Part of a small language model's weights: 11724 steps.
Each number is 500 + 25 x the weight over its row's rms, rounded and kept within 0 to 999. Layers, rows and columns count from 0. Numbers have three digits each. The size before them is the row's rms in percent of the matrix's.

# layer 6 MLP up, 1024x128, rms 0.352, rows 874-884, columns 0-127
090:483496505501459526522481492528469521491487502493480471500496509526537514496478492515510470468472507488457452454524506506488519519490510495536448485506524494487495516538495467526478519500499472483497518539498456475516475473531491521510498491440477454511494504459530525469450447505494485536538499482494536520476547468480493510564537542496525519507508500471463472518512526515490531518531
110:518572500502498510490461492426481535469506501485517490458491498506543553522519456489516433504492485465498513487481491489526498523531505518492454484512496506480468485473453518482532471525517458529495503515516525480500542492484494500496491546522496502494515477482521499442501465452462524482490479533515487506502518478498469489499515458498495520490464508486476466535518480474507537476486
087:469491483513492524515514506503481530541483529442530531522452527483505528512523532479457528505499525481517522496468465554518485491493466535519479534487491502481483494481507527487481491490506508506469488478555548517522510463545498505538502516479470476521493471505497522493508501471506498479495465484492520462536485553503500495532533529495485430511510519461504516496515519446508500557480
066:491494539522521478533515503484473491581482528494517534505470486504527495494502525420519529524504489517509513553510492525515461502494486524543508521486575530493491490479473501444473491499493477502464504513524472485504510457496513471534509495494542479457493480510488490498540506530486536498491493550498485496544482482482520470501510495522526480485506509525508504487555502524529471480472
099:481483502550532489510489514483487551493534482529494498483504524515488543485488483497511493504496484496510490509473518496491512538492488476520539476508470498533461492492481523512568440489501566483506489503505492528480501482472456514475539488526541539480538507495553475476475508474494510476513443498498447476461507470463439511542488490502481516476481513513474535505500501464496483525505
062:475487505470478490482506506529504504475482495510511479447531562523447512523468555515525517502481523483461529545541509469512472487489525489457498487476512494506504507495476560476503471504498526537488481519524461511522503533490532535481547556458548448505516496480478556502515478493513527529492516475509479523510492488489482481522506526502511463494480475477477462494502502515484506496469
094:510481537545475511537467490498503474491507515493478463521478481427535478490504520498460481527531547480502509468521541514507477497482490493489537497498473508538552504515519536482480506500477456465489472538498503520514484492499533479467496474507488485489498533497477518539498501468544473565494492487476517498478494504525528496513508448483464498521495530540499431487484503527489532467485
111:517445491512500468473514518465509492524526503460465493445484509521538486498481464493508497516499502556520518527469499531475509494524510497521515511515495524438522494511475523521453498487514512506545495490455453498462507514524462492508541502494498541493556437457530469509485526491515476495479475492476511527529497499478495504522456500506510468507472524536494513454548509507470481511500
110:540445498486478466554500490500523513461499521516486470510521501474470491521500522465467495511498476520501473474539513504499463532560510528520485486507535524490491481490507486466466493487447526492521509445493509492488511530477550459529480449489512518458513496483481462486503490552507546490562510486503499508496503503442495549488495489488480510512539507515482506499536503489543507510508
127:506526525497485521540483479513443481521482469448503534467508499486479490474497512490488511559538504459469509510502458502473491496495496553497485545525476534482528519530496425457520498544499502512523535507506472508502522519537500482498524493523482521488486506497515531490456563500490497501519512554504501478469515534464518491486492477448485496483475500542522495495499482498477492510549
091:496506537481536519494514536440500464500497466468485507496507519436516499524475486476483459503511537466510521499437519508489492483482499523513487479467458495529525517465517501493506467483497502522509513498465506490551477476537550514518498588496485522501493483508509501482476523515551482525473465528525447470517515526504484517496507490476474468465546515491492516512523514471495510512515
# layer 6 MLP down (transposed), 1024x128, rms 0.187, rows 874-884, columns 0-127
093:475497522495495520490445475480499547508491494503511500505522529499499461501491489556457513498488497479478522498511488508485482489471510546497470527497516489501480486481505459502514510509504517492475477481506495527469490485506482484518453575535491495486537503454531536434456543512494519490487522486528464525527512488479487479521520564559525528525517514514464470544489514501554509499490
107:528506511526535525500501486500518497479539533508506498514516471458481536470504520452492502522466489540530502509516558475513493502475498482472529532493497479464479471462488496503486506528514516544502504453526525472505488468520502524491496479516525488520509547479501520487467547495459476492573492528506505513453495526528503540435502506488486501546484472462483509516513472523514538492454
090:461535487548495514451525544491492490492557522524495510500537509466492538467532479477484461513477515471497516511544488519533520479525466524498446526520512483497563490485522513515517487483520498483514532543533532482518473523487518508522481496483498505459477469513498508483483483501513525516498477513530460512546446450504543509499503477511510532503544501472520465504509471481481510484524
066:415503479511501500534533496478478505466511552515523467518474529487522578510487527493536500490514530479485527484519522549491504508514475536484455497475534523493515513492480528505468471512511522493539513474515545509481498491509529527562531513507524463493486486508500502491506516543476508509501517457513499486469456490483458464489506506521493476478514505519507499523514494531491445538506
097:483470512530506531484433534503468474474494509506449528556527528479478479484462503492505463543493523520456522497488486515513503445506519466476465502510460481495512484443502494465498511497476528558498496488491499492525499510507477475452512503521481499527506479489528499483473510461505485499492513509492521515496504519524492502527499484539448491524502503494464450513445500510510549449471
060:522486491439549539560481472505509486510500465493502497511453470545535451471474447486496485500483488496489502485467495535527520527503510495515467474522465481501527468457507478492546526461489501539509491536511535549468503489523488497510491449507468516498462502523512501498456527512528501523490536523538480481508525495515519517499487487488486467476491498538482487487541525494497465524517
091:538497489492509496500484474546525507502503489533487494513503492498488536519493519509529515526502477531509502491449498491496516503477506521453511518486551455540499477497466475517509483503544475468511498488508483470482518512509501512489535463532543520487528533476509529528485464504441448554544527539557477513506540494490478499508535539480476524548507463446514506484492501463510477491508
104:487523512477507487504510528534531539541518506499514484532518509518450555529474503544519521503526475485498482493486481491493496534469538489516446518476512443485482529477496499482510531539492462496493484493489502498541543507511475501463507504525507452516542522533428506503463501509501481504516503522505515483490516518503525413539536505497481543518516503492536516518475476524516492508504
112:488454499534504520495506477506478504542503499497533477494496475486522458528489493505531528502506536532536517510509478510546551507499536514496529498511490456546503503508459558492494497501516511541479505495501463523485541432477506526525550516490489476503517480495492493454477473504530534486556522503518546461528539500473535502512510492497514528483447513498503488489527487535454513509481
123:527495502466499556519497484501497499521475471469505484519479484493547503516552491502503486520518514492486470489527499509479486525495488444507520536507512491508472499500515531500483493512525519495513449537499493483535516464460470476450534513465474513497520489502536470509422521519449491460494512533458461472483523489503516492531506517450484498517475446510481458496527541512478477481522
098:490491467478473461518511523496506503524478521566511506496510496536491529508506519518468482485512503475567520522522508499482506505474466517479517518509525466525508537513483541507486473505486518484511515475515482503524521501526437480454532457527564524473508559537528447510508499513517469511475523466526486488524502509510460495504503489489502545486520536494492501476477502487427488506521